{
  "d_model": 64,
  "n_head": 2,
  "d_mlp": 256,
  "vocab_size": 2798,
  "activation": "gelu",
  "norm": "layernorm",
  "norm_place": "pre",
  "rope_base": 10000.0,
  "rope_fraction": 0.25,
  "attn_scale": 0.177,
  "weight_decay": 0.0,
  "doc_mask": true,
  "train_tokens": 115200000,
  "steps": 7032
}
Each number is 128 + 24 x the weight over its row's rms, rounded and kept within 0 to 255. Layers, rows and columns count from 0. Numbers have three digits each. The size before them is the row's rms in percent of the matrix's.

# v: layer 9 attention value, 64x64, rms 0.231, rows 35-63, columns 0-63
# o: layer 9 attention output (transposed), 64x64, rms 0.214, rows 35-63, columns 0-63
# up: layer 9 MLP up, 256x64, rms 0.337, rows 0-70, columns 0-63
# down: layer 9 MLP down (transposed), 256x64, rms 0.0831, rows 0-70, columns 0-63
v35 109:110113117140080085104167094121132117134149174160102126135160110095084111076132140140134151130147122160142139087138092144142102139136129160124103136152109156169104105165105124148098136128120142
o35 114:083109129129123097133149142157173126160104099140079160103135077132140144100109153158079136110115171127113173145152124159115122112140125120116125153104132130114122115077147174150126117130116143
v36 107:080129167143107119169090150133130101130113134124131113104134135096172132129083116140156126113118171103155156107117121132104157138113112145138170092100114134115180127087140138095123145109147178
o36 112:127115113126130176141070121122096134145143171158112085171084138100096115173152124122119104121098154093106162128137128125110163126127123138114167144099140118125140134167083128107121165123116134
v37 133:122151173142124097109127157086181076114127126121120118141123178086124117135155155091121135134126110159080111155139123112088132102146109145110111113116142159138102140145085168111137153149126119
o37 134:129124203087115141130135102143143098119120126075140136131135136118105144119139134116120132083145149170146139144127150134116106090140069117122114137100184125097151156176143113125154115119100118
v38 120:156133100126101139179091132118131150146150123137154158098125184116114076098091124138122100108129111101158146136140099122152136122132140182114104146154100126101106158171112129133148118086127151
o38 126:109134070111123136140132118098104125150119170141109154189078152133134073139112153097135143109133141158155158138119124154104167139128095135106112128157124103132146143079122155142118093112137116
v39 115:138080137131138146135150114135126100103133130157155127088149095131170107133122156122117132107140114161133149136095164095128102099113174148142145065109095147087168092135114148146095149124139115
o39 127:118117154144156155147156134121137153152104140140094086105142126171145117087131141093164104137097130098161172106132102091115098084110139131149114162134141112144113149133070129135106142138125168
v40 107:128116105152153131138120138141129122114139093145173162161127131118119103075088138135130133150153151148157080121123148141104123083115114114133145174087109092121098151143126183162105142164135111
o40 122:141152113142131146139161149116115126070134115156108132085118145171122118119125106132173153133168140102111125087133135131131148094104091081124090118100156127130146166142161164132129073144138126
v41 121:158133094115108154111155161170153125150169113095094123153110151164134126125141071137121122135120122155173100095144106115094118120139110147146112139116141146109144058132123157135153144111111159
o41 121:109145108130163118149102146138140155162134128106129120163149115164113116129125106116125166108158106135121098161125121118158155138088085143148087082108118133075116127131143168136095181127094151
v42 101:095137170125152104166107122138098119164132123117110136131168121086134133143155074102127158121113122136135147150131103097135142152115155117151089143145132141190080153124125151104103095139098096
o42 096:131100103132119071146128115133113115156145126099135140162136145106129171139133109122089142119121176081128135131140173161130103128181145107106109171135115144158106100121139135090133153107145077
v43 114:154130110139095110153139131139122131108106157151123164073129133094129115091168133107120160102111147102134116181151136131130116138110148085097117111108147150128173159152114084126131156083102156
o43 116:104134122133118168114110139145087134156085121148118126164107102116164120071149118144160179113115164120177103121134122116110136118151127113082146147155140154105124136115121078108168142135139101
v44 124:168106140147133126113160110160135153147122099125143124128131140159136086130139120151129094077122114107088109159163135101119155128186099126164099113106171156108158144133126105147109151093145161
o44 129:102151161161135117138136124135110156131132130119164129126116100159158057119157112119157147107077092164147084138113118110109120181123112175109106138094147132095139154129136125145113142123134098
v45 117:120116103157104156120118074164075125095127135113149174127149150140136137162150149119142092125158138125167159141106090123100141112142138137093130086118111166114124139138117173100114100151098138
o45 118:088120135120148131111095116104114122090130138114096066138122115130151113157090186134154157124156158096167134113120137108104153153143150115145101152129123097142096139173155159161133111106138130
v46 125:142130141108132088129120115105076135152136093124133117099115137161132120108191161097074117177140081116133126117121121147148143124129125131168134124167123114101125147177138147123157129094168139
o46 136:119141117143110110141158128122098116168126140105146114121129128120150094124120133074088129119123125189116116091150165146096066145107141129179115128160140161140117150104142128116132101113143182
v47 114:082144169147117129149122163158085125084118146114114124125110197123117112125138138130128098155153110118134125111091155133149117133112119137185123144139081173128089116113119086135132130154100122
o47 122:101114116141108111113099144135121170076141132107126108121137132134092117126145137097131122124187175119088154119149149100123101150147112152151142177184124110104150129102131116150129099149089159
v48 119:136151164125154111140081108107141128171158088080121154119109131142140125129127141166084086120130162140119107112160114124125174136120129151138133123111148145174149123132128143161096075111119085
o48 123:149115139147144115189107124118127124107142147098115164111134136148128087163151123131112150134131142151148125128146145149113139142051123137135113161086122097148130078152136121076127109113160087
v49 112:146159121109090123154120139170154084108113115130109057128150099133109114119142161147103143132127136125127156178149084157150128089085152119174135143137112123126156099122121129139154095112144126
o49 116:136102115124172148119083124171180104157113141142092130137167133159134130140146112121118098107098134134125103140164148132088135120120149099135111122131091166156153142111130103122118117054139153
v50 120:119151152162130116104111130138124176098130135099106128122102116133096164119123104121170161118100115179170155128151160151120136083156153112126126113115154150139098136098125130108100094069111143
o50 122:158143138150135078136154064139135125113106066136110123120132144136143141152156112139139192137088157121141148125158154100168112154141126157120133109126105116084097123132105124123126104098114149
v51 111:158166138150158151146089112155121144128134114123116107132146106157109152104159147193130121118120119108147122077093112157125073126134147123108082122157109169099131105136123162158146121097129121
o51 129:121159091170167188156109110140164110138105095109124130118133112153138131125107102142133140132157131132100126106136122136147112174127187091127092126179095098099150107121117125134089126109132118
v52 117:127119135124116139148102131165150130097088099136161113122152134128114140124129167144111163108103104109144100118118144172108123126131146133149103114110104095173127148148120125043161130079151155
o52 116:131147156164125153138127097152146105097101070162109132163115117118123103163119108095116114123110127176122117102098132128122139140156134107118150119140133134159137181140097114106158163065122152
v53 120:116087102157088144142084120165126099115126139104159116151153081093091121152104170151136099145119113150127118152132149143138145097135130122099076115144185098137106131121165123140139145124147137
o53 137:099111125128147127120149123133150085110118120107102155128137136127068101124132163141150108139040134096138127122102151117107173137136156129132142088153153149108131132143191118155121132128124153
v54 123:123109119132097140155113096102122140185148104156101123070102122118112156154126104119177132161167101152120166165140156156091156148151127119119079149108118122122118133118098120129144144154112126
o54 130:153134134075115119183130080099094110137123104116140149128099108142112134125142100111164139116166123081101165134124119136102125143147180160142125138111174160098107126096135125149157154120129114
v55 106:115182111189127132131144113085096124127125151111111138127109144131118095133102131099124101132115139142150174150144099174167146083125139110114139112136165112095120163106121118163124137102095088
o55 109:154119116105153106108120099116123107163147177111130111111121133111141107115176157154113166153122133136172141161143128087141155123116104124137128106154115124124140096098142119138138032135139120
v56 120:142144137101142097116110097164129159149106140132085147122153148117141129138165156111196116106150082128132062142103134125120096102110131139109129114141110117135147096125128153141178139157092139
o56 126:137104115126118131140082156113140114163094098110127101144160094121134150121088141058180111085151093127178130152117124162146121149144140132117153128147119109122132120161164152122146117139100135
v57 110:145178132113140146151127133087175150126129147146154107137110097135110131104120118130093149056135127105111132104115159145148070153148111118084120078136149143156101138124123121132123126163159136
o57 116:127151153118111161175155098147175133108122127149143167128090155124141161086099111156124136160108106189115128131091099143131109120151147093112123139152123089108132115127085108145111112146107116
v58 110:145116170136139079106097151131118114179130097178116128127120126110105108121090152146169179124136090138104115104143159162124120111104130143140159135142141106120144128115124100174103088127136090
o58 115:184126124147115127158142166110143113161129112120118180125138101158134132143147102104162098138108122108088158130152131144140082124106131138095148099113133103145156144119115119124151047120156117
v59 109:136120131134099125169128086089094094138113130132110090115153175137144132149114139130137155108128128113083141151138095133116118108142062077129131142119126130141168123084079141169151150130134134
o59 124:161135138119162179129055121125103109135142136113150122125113105154120121123149095160101132094132105130130141173104120098094093130142136116126151157092153166145166106118111120175147102146124110
v60 109:116113113117110103181133068145138122119132130145145108152108100152166138136124124121144095136126116131128106087196126170144145109145106165136165145102117127174089108139141079145135133139126143
o60 117:138081156159116098167115120165127150079156103171105141129069124126131123122110122116115108128134135124120118151138112182085130150102134150132131134082139153126132096095133153150150118147116175
v61 110:122178125129166162126161097147129153108135103135109131143124148126115113096120137069136170127130106091124127113163114116067142134105162127080152157134169090122123116112154152110116096130112121
o61 112:175109145149120171135129170130125113115162121136126132162162162095148160130116109118134159132148106118145107110117124116143150137147104093092102067115153113114068105121143135139166110083131115
v62 104:139128094117137124087140098166170121147169139158152153115124135142122104110092134133118122112131112158147187130094085168120126128167088116114135150080087113131092095132115111095135137131127137
o62 122:093141121080135084143132098152148128123115087189142131110118089136136161118128175103126142121145109163118134151113102120133181134139106116164141124065121112149134152110117151144120109106154135
v63 105:167134117144171089127104132094110131095073121113131163102104100123133156158152119138141140141119145170146131079141083100119100109133103120138105146138128102138141152136128129151151183144146170
o63 121:167160111140169126097151110088086129109096111145132141100124120088123128122085105162086164095126151133161151135122138151154110112127126130141128143087107146124168141132127138098112123186124163
up0 105:152158122114148139168120125155138157148154120164138146117163117125100131187114136139127181110174125091109130099123110137125160135140148109169137096099161114115087148129176135129129154124165102
down0 102:108112116136118096121114161133129104141137107097148127150135167148106103119143148105115161103163143150147136118109136193102095119156134153137123103121136154099135120092125094126122142188066159
up1 112:093153115144112108140156158141131136124183119143111119168142115129189129120161155100127111179125087137154130079116122126125110122080095093128132142099135127134115170147172142133149123099128127
down1 109:101103144107125124130138118113123153148105096123152149085078162161125146143157120160145150122119179134148152099101142139162101091083132102135148145128069144135121091113117160157133144129139101
up2 075:125117127092090111144143124127174104108154131146114135135149118116163130120105120057105142096103109133127115136108154139147100105107125142110108113086184122137096103111131165101179142153147158
down2 077:143112149145133111144127151186100146120141139108117117153140088099132120114129135100128102148096143155107126133071160105138118158138096108123102106109128116108108145169128208129170144125135156
up3 111:142110121121132110167119091133111146152089144128157125157141119122135183098122125113157149138157122117122083173152079130150095096127147201125128107103145146116142103093115130121147117140132093
down3 122:124136131142128078117098106130124098165076130123155130112103152120102118095158100144171128115117132125134094148188128120136120107136156153144192154143155121114151116136145099086156143113107146
up4 093:121165156112134121111142108125132131182133103150088092151146142113128120088120143077108119105160120126098154109143118108153143149111067135106161125120142151107148155128105079170157115121124100
down4 092:158116115158134137116153114140129116110113107091169102128107131166137116157128119109126178089146169152072101115105105153109177154122150148100095165131102156140119107160144131124108134100105119
up5 087:077120130158087121136141116146126126112172137172123169123129152097097145143131131089133158094133066130105141166119155114093131142121162138128141079105115082121133134105091132115128123153112138
down5 081:127149122153121144096168130166148124114169106152145123119159121082132094132159119116132092096146128161131120137129105119089164149180081114159128165163088124105114103146129146131113119086124116
up6 093:104138153174118130137110143123138075090141165120119092161129117122145131103086114129093079081147126132155112153117115126136135113152145084141133139085161082094104117107139117151149139126109151
down6 087:078133156135153122092130091151125131152108156079098122131114139148142106146134172117118130131182109119152134118120118140146094138109134123164116106161105103160128152188143101148121082122098112
up7 088:131134116135161153110114096124114095127146133138117136149160127114122139160134177128146139113145129160131117097124202082089129099135092113161119138118104077126108173110164113136128081115137128
down7 092:148111148106171102140137140153122104145099145149190129134121115142130149126116081128118082169093128145132100167134100135085121099112108162080117136129107096132151161130112123158108132151129166
up8 095:148070139127143120107125135193122174130138142156102088104089120138101097109120137140118119172125156128146109134117136129137115105098136097112078112092130160135154152141116136110163153155104157
down8 094:104105151144106137141136128113110106139155107139177105145131107122072118138117105095132168117142103108140135089120115135162121153114146083104138151132147132140192089141117125158134164187119110
up9 093:100157125142120148134144135146090146092085122166094115104099124132153163160118125138144146161139132148156111111131155119117101091107100154134132163132197112071138173145128151134133132145138114
down9 088:129105132116132113147197141152106115109138156111127114123091108128106152140118122106105096106094114165129073175121087121124149129112133137113130171101123145124163144086122155130156145160164157
up10 110:096116122136153138113139114145151183129139170102161134119127168162089144106123102110094096127163117136134109167140128075114115083147124095144102138074145101141148126143134141145156119106100121
down10 115:092125111133133160144104119118137115123167116161123082101103084156138144147120137124146106114129122104160082145183118135121122136147177160116137131092109154136152126166128117159119075130122084
up11 106:155117131116132122144112139183126092127130115183143121132123169181132140144147087147101089147174136130090169138131125125098112109110173113106148123099136150107100120098133104117087105124118108
down11 108:131133132126126122127122125139108152160083114126135174143100123111131131122128145079130148056131112136151184178109112145166121123111115152170107136132136080150152159136111122122106149108086151
up12 107:118121118108148145144176120134173121124137155111079102115152114159106119133113091093115092120135087116135117062101120114126112133096123132161146162111124124095134132158128128096172130107110079
down12 107:129106129125142159099156140101146106118117148123149114114121112114132167130132123130120096116162109152155101156114179163127104089113091144114119136166155100172089174166126149128094117089094120
up13 109:106170189125102168167144125134119124126132146148145183111127143091142121070112146151124094138123140145123137085140101151110154150117096126126147122108165138131104117095115129111170155152154121
down13 121:139139132096140114158127090151123131146150166168122113119145127081154095131144135117133086122097069180101150106150146143138082121124145129124170138132127122110121102152081145140133135147152082
up14 115:119135138089127144100127107120145120131150133112133067165166157154145082106129124148095128169132105136085141124120118101103092143174148112099094150135107173127123156118135119111127162117107085
down14 125:137120138144081135189088097147151116121141175144112137157113166107143108120145102118097118118075105137138140106119143146099126122147117123137080097148128122111164149155154134107165086149146122
up15 099:134164156086148173151129150139085141148114142152128123152128132155104101126117151099138157199166130147150106124137110101158112106161064144130134121125144107138102147132161131139134157119151148
down15 103:152165125117157180150117150141102112140090148098156105124150146143112125131141089117104131158172153145106063142111119098089106141166167119151136167112111094119135131133121108109144133111107132
up16 097:109142124126135155111167116143102047132099148106096142163149140112171150125090132130132132144102121153136144097165117145165110150147082146118126133121114135115166181162115155116145135140119132
down16 092:114173150108098110085122122144103099122134163122154123136119144113115105099109098134132126154129099133124126148089141159188108125123094139127130143099106120108125161155117110158195116128187118
up17 089:094141131087117095143153130130120133121120116134144144120141128168185127098144115107158143121125124131151129136146138118158112061170111187081099132123131126111146147100178128149146098139153099
down17 083:143128121129162168103096128151100132127158117136134116147134128124138117117170144115133119139080116152142128092165146115106155131083168132154128146106150105154107128152103083104069139167078140
up18 095:121146089140141134143143110103112101169154113092132172109139118104138124104142153087108110102145088146115104115126138148179118148084174126119139118121116126134134137066137123097143121078112092
down18 098:107149138108122118145134146110123148096162143101145124118141133098061129162141116124135104117145190135152118158106158112105143144107071138105137172138128144113105098126092111177146132110110158
up19 097:160112132085123164174088132124108132085140098110089154113125153139155157094132139076095103131125133130156153105145128161111141163095146134135142135111169121143108122147148096126138104131164093
down19 097:136122162091098108153121126105138140121114107148094096082160140102150105125131125144171117135081171129167126131172134130123176141109148158116090143109185139133096089116114124116145122127118112
up20 088:130087107129134099097164084135126113127129084121092133102124117132186129112160138129134097123177135127162138118156108141124107174145120110138095117152144131123120137126120146074090181133161128
down20 087:156140113140114156145108110120158112095119122165110083130151143151098088163127112105155096138155161132124126120107156111110125176115104098147155155147088085137164143125117137126107073131128096
up21 102:149116135129160182098110113125121104109123171148142135112177140068151127131137136150145129136111128098101160095124123098148128155167169096134119119104126142138120098071121091131156126103114098
down21 103:157149136123163139169096121128106159129121097133137150116119137113123110164133121100105149106093095186178110147099138142124108109123105149185164103122126139126135131124120115132073090110103159
up22 111:127117157122131151129142155120106125153133144136101150146144136097125117146149154120074104112099153133153106115200170163081137125119146121120092134131119161110093077129147135112172165117139138
down22 120:151150107148167171104123156147116099127136164129123083128136160139082158152130138151124105137120107142176126124135124061143077132089159116137121119144093113158148112144095132119103136132114108
up23 098:162102131131100108137123092100107108137100146163132116145147148113153117147115161087157102099143117127104134136108138123116092083117143108120115092104143111118177126052127149135145158120091101
down23 098:105137109150128152166137112095137129131132140157110077101171156118137146135167092150116135100096127102102110139112088125112153125166118115098135188160122105167124093113148157120104164118121134
up24 088:153122136109148118116112110072149153110125150149091142093117163072161131161143133134140154103146090104139091102117144136123101084155118116138124124162138174127159160140139152150133153107115094
down24 082:105146128149152149129143102119151147124131132177134117098099117106125108136141097084174099092083129113097085131119126147140164156150096156130117153117108145149164119169117167146090131126149160
up25 101:126151137106136170146132098121156133113152131116110106144151155114106193109124147119132133137147154150107103116101112098120076171087153127073139125159189123148112127116144138104109112109145113
down25 102:147129130118106112115125114124087135091162084167132101155101134134160103093166107117176112115111180138122145153119116107112099135112132131117137158180140148090116105137144183120133117100140155
up26 088:111139122122073127101122099091109118117173144127108142114146115117141110096131111167079199114138147151098107132166110185129140111131103086092157113100124132126121125129129103120124144113105128
down26 085:083150118143134146186134129090116101122112098131133121156125132093118087135101096103162146104128133149121122125119123132156144164132099127143165125160133068114110149123193156112088117115145129
up27 086:134125120130172111119147153104117161130092146117108117105141155101101135144151154140091172116108127060122165164117143109122106138117144154137150091068130139133108106095158116172141133132141144
down27 082:164137128087157159126116127121070134109098133132132139129123108113125141081147130106159144117094132129139087180121138088183109155131149146167110125165105101104151124139164126095151105121127138
up28 115:112113151128148149146142077121121112110101089155086170154192128149112159156093118096153105097155129116125107096124124149140137164173106122139118088108172131135121142111143124140127124117109147
down28 109:100135110119141115142171159085072159139167119135089121101134126113104122150112117133141144114139151103138111130133097186072140161155096130142127124147156092108127118151131088147139115125110167
up29 092:106095114112128091132112096094162128130166124113126115097159119158093110120117135099134107136135088146154174108136138142127082165176127109102104117164158113099128145145123157129147144116153182
down29 076:159119144114078118119146109179118118132101088129125132126116139094145091132126121104168091110147129102154173142140162121192143149093131096125110161145095134154151115113133148138084125131114107
up30 096:102070132117144148116117152123141116135117163126092131090152140177107155105159109160128115139099123092115141119136152111145131080070164098153123147111124130174137102126124119117119133091153098
down30 099:123121148152159149132153125121132137087134122119135174106128116123123118153150160088127112134099095128128118119119147134153177083173112179115128097106150155152157110150131077087142139099088135
up31 131:143115157156119128084138109162130124114115099143121114140150132132122119142139123134155160119202107126119100147158165109117110135174092155135132131078145141134119174091146130088183135126150119
down31 151:120138121164122110123141150125102118109130167134122113128109084105139080169133121140142127124143136122109081123180169165117107135186144144100120105087130156147112110130136148104138153064126142
up32 100:134120114124129115161104146115095137132156152198100144114116093140162142112143133097097114175144123145098085190100105141149121112168147120115137152132140154119150149095146094118147137123138148
down32 099:147120130140133132083107160128139151141151173118144100128121127114141134132143175139142129143073098101136112098129109173169104108146085083091126128135087138137144160152090133163095127136146147
up33 117:122145180110103149157135149130108147163136166122178135144154158137146152121097157120099174144123139122139104163168140110096111129138108112193112130137135095110093104094119140119101131118112108
down33 120:094141113149101120138153156052139186164103145106125109129083150143135147120112092147143109153149130090156115106146108145133088133138141107139139085129144085126117142128116156150154137120141120
up34 094:097141124121090105115122146106136148095111157095107103117123137081171112143100171112108123121122125123132132120183096123150181096118130089115119119124115121145130165107130114125064112083143130
down34 089:176110130160118134120114129157164140120121104145171114098161104102119161139156082120137122097141132131085084145144077154084116119175134134169096127119122153140129148124118101124112118133167124
up35 097:148064133109113107141140101098120140155073119100117110140143116122141135100125105130085082132126099101111111114176146121157091139141119150166109119148132124150127097166128143105150147116077108
down35 093:144119147138102163147128162093127134101095137147156122148133150088144105136156110138141135131152128111111118105099116178107126101164159155139150131113106074131118100193130129118121081120082138
up36 090:141136115145113124162101116166137139118116171129145102128182117162124130171153117104148104090134135113145133126169158109162091094091159113107107141137138158104109102094089114156149100146115107
down36 090:094133099158117155100112151161097122154123120153181087131142125105148119143138088122123087104150096138097093141100119136143158145141115091118140142093154130169107118134118170130127109146144178
up37 113:162077120123172151191084118134122128148096151135127109137148154146175116141155143160124141115128143122127112134143125124129106157111124171128166154110115124079121104130091133120176157132161137
down37 107:146156124084124129127129091136147110168130114143146126118117140119127125152191140126137091140089155083090116121093107143183131111130121153138160123156134117126100124096076136154137137178096132
up38 105:128119149081114093141123168093177121128120145173125163150125111109167133097111122130141133159140130136091134124129151154141099099085104138143089104103193146112120136145165146116111102127140124
down38 106:102152107128145111159092142124109129120109111153149133160077112139128081173114153123110154132175144109092125153119170114135132133111135125086142059110106136161145130149102144163157124136120118
up39 088:130145095124145100127140107140093122111125180075124147128079119110094119148117125150101178134125143108162147128136150098134142127168135129120136140122106151112146130095139176094170159117075122
down39 089:119143129103106148090120166118160112096113115087133124153121122142132108120127123116148126106106153138130162155127113151099186135139138134137096130157079136103073141150121115163179156080127159
up40 100:115104116158137096151117118150135160132187129165106153159148130153179160163146150147139120133137122158116066126161129146106123143142124098160120137130125124128163115122140105122096155146116069
down40 102:136124123098136133086148083146137131135072121122125130112168134107097105132108116138093094121160161093107164127130192141178160111169135139139143138121131184128107112112131132130107147108123131
up41 121:091123149118122130130145144147155142179107150156111156159106122153067143106141126116113083161106150109149099112142115114157122088170127093138130098093106174117131122149146135098106143135112160
down41 125:097169135100079119118138127146164130142154146150149173110101105106111132109178110087152109112147152121118122111175169112145115131145107115159130083118119152103115140115084175125144133130116117
up42 099:101125148071145108100142100135076099138121123096109116133148116132162134143121189119101132114125090162139151117145107191180092099149123141149111133110126123134162131137141125114121093132130110
down42 100:148161159156141151147158124116104117125140100122136122145158107112127146127127144143158099118147118161124126098106094107106151170120124073135146135092095113169150114168057119108132137113156095
up43 092:113140160092113094099096154098119085162140144120152140136123116146116138115130135133100187134087141147131109083150119156086136097128092122127159111125128141132142105106053117120126140155108124
down43 079:145121118135097117122143118120150111127134148141098084127145103118170166123145114138160088119108147142076119106179140131144124185149134133152078144126083089109149145110166162123128110116149121
up44 089:092129122164106114124159123125159092104110083111087127145120129152131118150144110160121144132115134161143138141116134152096116152160171122128123096132170181123084161109134142127178131137182124
down44 081:086122098124132147103149156134102137153173105131166144110178133162134095108165106126128117112116119099129098124109076121099103146163147103164146102167124131111086127113166150128139139138158145
up45 098:152092130163134142110097115131139170116107147141124127158118122094153099099152116105097097100158092144117090161137113115150105149153121091155147138115160088160135115077104097129146155125160136
down45 097:171154124160159148156170131121133091120101140095141137126144120095137174140103167133143116140065119096122150121127146109120111123101176126134102148119086108104135127168115112146110094124164110
up46 053:094107174152151089163152122133155121141116174097101145148149104166144122125121104124119123106111120114145107109163129120086127088117139071128097168099123093092119148104112146128154119107110138
down46 052:098129165152147129099138117143130121130113091133148138109140141165140106145121182129083109120160121136134118078120111085128048131155131138138129131129079136125135174141136090110133133167130139
up47 104:160134144082124095150140166155119151167147139110089131124140091148134156114125122096116154103148109107137136155157114164111090134129147135108119133091173140130113106110164157087112167088151139
down47 112:120142112142099129082130146104136119086181114127192156093141140136103096124180129088130083160149141128109130117138129116103124114150087122133126127095125152156094129113174124134155134138149144
up48 092:111103107092156119137112160096110116126120162151159121143158112117150106100136118132064103103112115084135107107073121091127090163117127125145135084172094101125125124131104109117151143143114114
down48 092:098103139156124144158134134169130108116135082160139074101102102113144105131135086116146151113137182125120103139148102126122130169191134086132104136098105107168137134119131140119136111109142156
up49 107:135133173135107150175152141137123161170099169125172094138109133150165161126120131151110151141101124153153142104148103111124170139166129120104122120097154122075122151156119118116099157113155142
down49 101:157128135146143143101084153133140185126134076136098154149134083160086102146144113114153141115136114127140129132128110129093110148138067104162144145126180170111163126131109119127111116117117111
up50 096:167114144129125136172147101118147158167081125123103137145147139126148168084108082115140161161108121119154165163146120085140154142144091124128098145115127111100150125145082137089125115140110125
down50 102:113123100151111172151123116118106087114119124095159081137132112157138128121159120144185154160141113106129149087101124109137084149108137155146090156081154140114130154153144116116170127148132108
up51 099:128163080066114143151117180136087143094114086152115132139163107116103171084125109141134116163143108123131153155135115137107113150146144117139125133107147150077143138151120102096119123139103130
down51 111:148140169131104155113090077136150106076113097138120093111088094138120101154136149146145105135155141120116178162136113153157148108153131143123150136122125125068134150172134106113141152137137128
up52 089:075135145114159145097137149142117182138154198146094122152122111107138126107113161137169128138133159095136152135137121135103144062145146137138119125148159115120141141145189134139124135133139123
down52 079:146179111133121107089103110143134123102126133148157138185115105147122152118132081131137169114164109161105129137113127108183110167134159137087105126142124119122146160083137089117128146113143104
up53 097:103145115120136069113125154121149133082114114167086101176134130120110125107134132135108133102129121106113107146188115127081119111175138156111118088113109103134100129103099175114141143129153142
down53 098:128152206132136124153129140106090165093153133106129152172112123100106113139123155131136074120110175133108153090095130147109125117153125120121128137164111114125136093141102162095142132104151117
up54 107:104090123091140100112083085109114127159123173153143150129136135135158127128121161138173110134150124117146172142088115135174119092114127149108153087091127139134165126133126148093132102108106099
down54 118:141121111163171118108146157174165126132119096114130096105143132102155096118150134114123103123125109154120141153113109151127150144105132142098113084173103089164133109134184128146080138118101160
up55 099:161106115164106109135177143099108108119138085135116145146162115124118145103162159162107141148158153148151099141148174111175135117155106095105132106118133127121105165144127129137117106081172131
down55 102:141118151054140119140079164128107119140135143155118141114124121133122164161143125159143135122128109150126104149100162183131120125146176130122118142147108123133109115121138104165065154098113092
up56 112:159146120120093148169081121152140162155161149175112148112137115166127132161073109140128134162156100122110122106144141148082134096151126086134097133135151111147112117118133118137138087159147110
down56 118:106117096149116110137135124138098153123131108119102119135187117126128129187106127137100106117125085143140141128119119170118125174130098126154080155125156111151145163104116137094101130163104186
up57 120:108130119110129097168116080128136096117103138125130111157127121084156170111119088133134103126130123121155118158136128149174087077155152171149091126090161133104171129157135138146141130136146117
down57 119:117157160126070142124167139137087126132139093115095117132120102129151145113175157128154123088176130103105119102120136129150139097127109114118143153116141164133120114112192145145082119128093141
up58 100:134154136133116131149158092129148125158144131143070129104103074128123126086145139130088144109125132125153153132104118102088139120163111156126148137091158139124118106116092114150127178178145083
down58 112:144162130114127180129110132115133112111118137144130120127099111110151115105124107169166088173132100085099178158141122083126144102142152155152103132133138141082151097108125101136164103138150104
up59 087:117146135133109167149123091140108146127145129137131149117119112095096131130129136193093115098118157069138144131111128136183115121098146137101104135140123115147118158125142059105176097131121134
down59 092:094125130121119155123115101133111106122180109137132097135109103099163118072150151119159135117142137079101191122157140147134126118131109138148113155167092132160134154157144132117074108135110140
up60 136:155140092085139129105145132105116107156153149077157079149123132101107147091124155152128134123199094144136112129135088136160136129107138110133153129144130132170143132088095123113105143149111104
down60 133:106116164142128105158169136138129108131144156150110150103138138152120115132122114140123123180096164128128079082126170150129115098104123103087118091146115156080109129117173149161142099142132105
up61 134:073177113090143139128121127124086153137116129182141145107127126153154135105111123165144119139124134097105114136162095130112182061116106145133112142114153145125125105121132133086119164144154120
down61 125:105166143107121097153156115115094095130128136159153116144158106101152093149105101114136121093081131107113107113154091141123170128154116174082152132142155151127141159100151116098150155143135149
up62 107:136124093092128145182148118099100147132135154141115123110111148133167159122107126155119148148138073101113090162088086102124104124101156103155157112126090159142114153103107113165113116121138120
down62 110:126119129146089138163127114121144096113090160123085152156083108127137144138127095128113147134120144105148132142120170120130161088139129146151117110096103067150111107147160143165177120131175135
up63 093:148107121089062165135126134126138151147137114139095125128107119169182125136122147098104131184137122111135099161133141114108128109170114097123128124160111148130190105102146120136111169122135113
down63 084:146155092130134131120194083124142121106154107154146098136138133114140128169137132106149102160072097109135093132116159119169135169148109093146116155139119116131101123116112156109149087113152138
up64 097:117158134114103127096113108137124142119098138155156138142130113149155132131079126138110128099129130117146123128139075107140158087111133168060130136078150131133138130065164161100098101120131126
down64 093:150104109173145131129158126125130099100135095100161130152155118143110125157113082124187131125072157082109125126121120169097136156162144132119112160160139121105119098145164109119125101134113110
up65 084:164135142121099185166134149107095134152137091139132146110121139132146135099096103133087125146159123115132169135124144147109113122098092097106115109083149143145137138073150162161159112123123165
down65 088:121097111105116189118151154103151096128165136121125169125158120169126116129116123114082154143157104138110149168156118161118160124130113103088125087104133127150086160127104137166131110108144116
up66 096:150129138108126127159157168145165162159183163173099114117107146179134133135142131163146132149115141110095129137109100115098103132122097113125128139126138184148153145076117086128126139138134111
down66 100:168151159137135051140165139133140144125172134131112129122135123167131096156145114120138122114153120102163099100096097085092149151112093132095115168140150121123132170102120099129124113133128122
up67 085:090129124106109159147128116113096114103096179125084143136171134104170153111106139143079121090110140148120095139120095123135119167139112117149143159111139144125172098131155167106151140124150156
down67 080:137125161127097112137118171163087076108132118117091099121107119110143153115145115124149119095123168163102101123111125133172114152142132144140135099142130108150170084115165187121126138107156118
up68 117:120121122177148140141132154145110132155077158159147157134165084109131157152108141147100105113172118095101127118156129136118124115067145106145129151136131142158146123168098106096108153155143107
down68 114:154132095161108114107107161131137139134105116124153108148148115124132100130129121120102112086098152115090153164115108087130103158159161153119109136082158089147098138134118131101180135181149136
up69 070:160085119113158068127140099142152139149080078159123125115125147116117159152076150130148117125151124087139163131142145113171099099129084136110112121127164144130119109114142143109112119143100150
down69 062:110127123139130088156146154152160118136144062109084125105102134138133167143124130143143132155120127096108129179102126104133089139150105181121140137123119130092140173106135129091161128167104116
up70 118:106165121133107143114159145123080156113135121132124138149152123113139102129102173154140126144086109098144083115105109130132130135161146118103139120068149148114113169115144134042116130118125126
down70 115:116116144128150157103162117138121141126143127088151133107120132150129147093133153140142122160177115098120096159159181140126139125146113138099124137053093103158153139121115092134103133086143092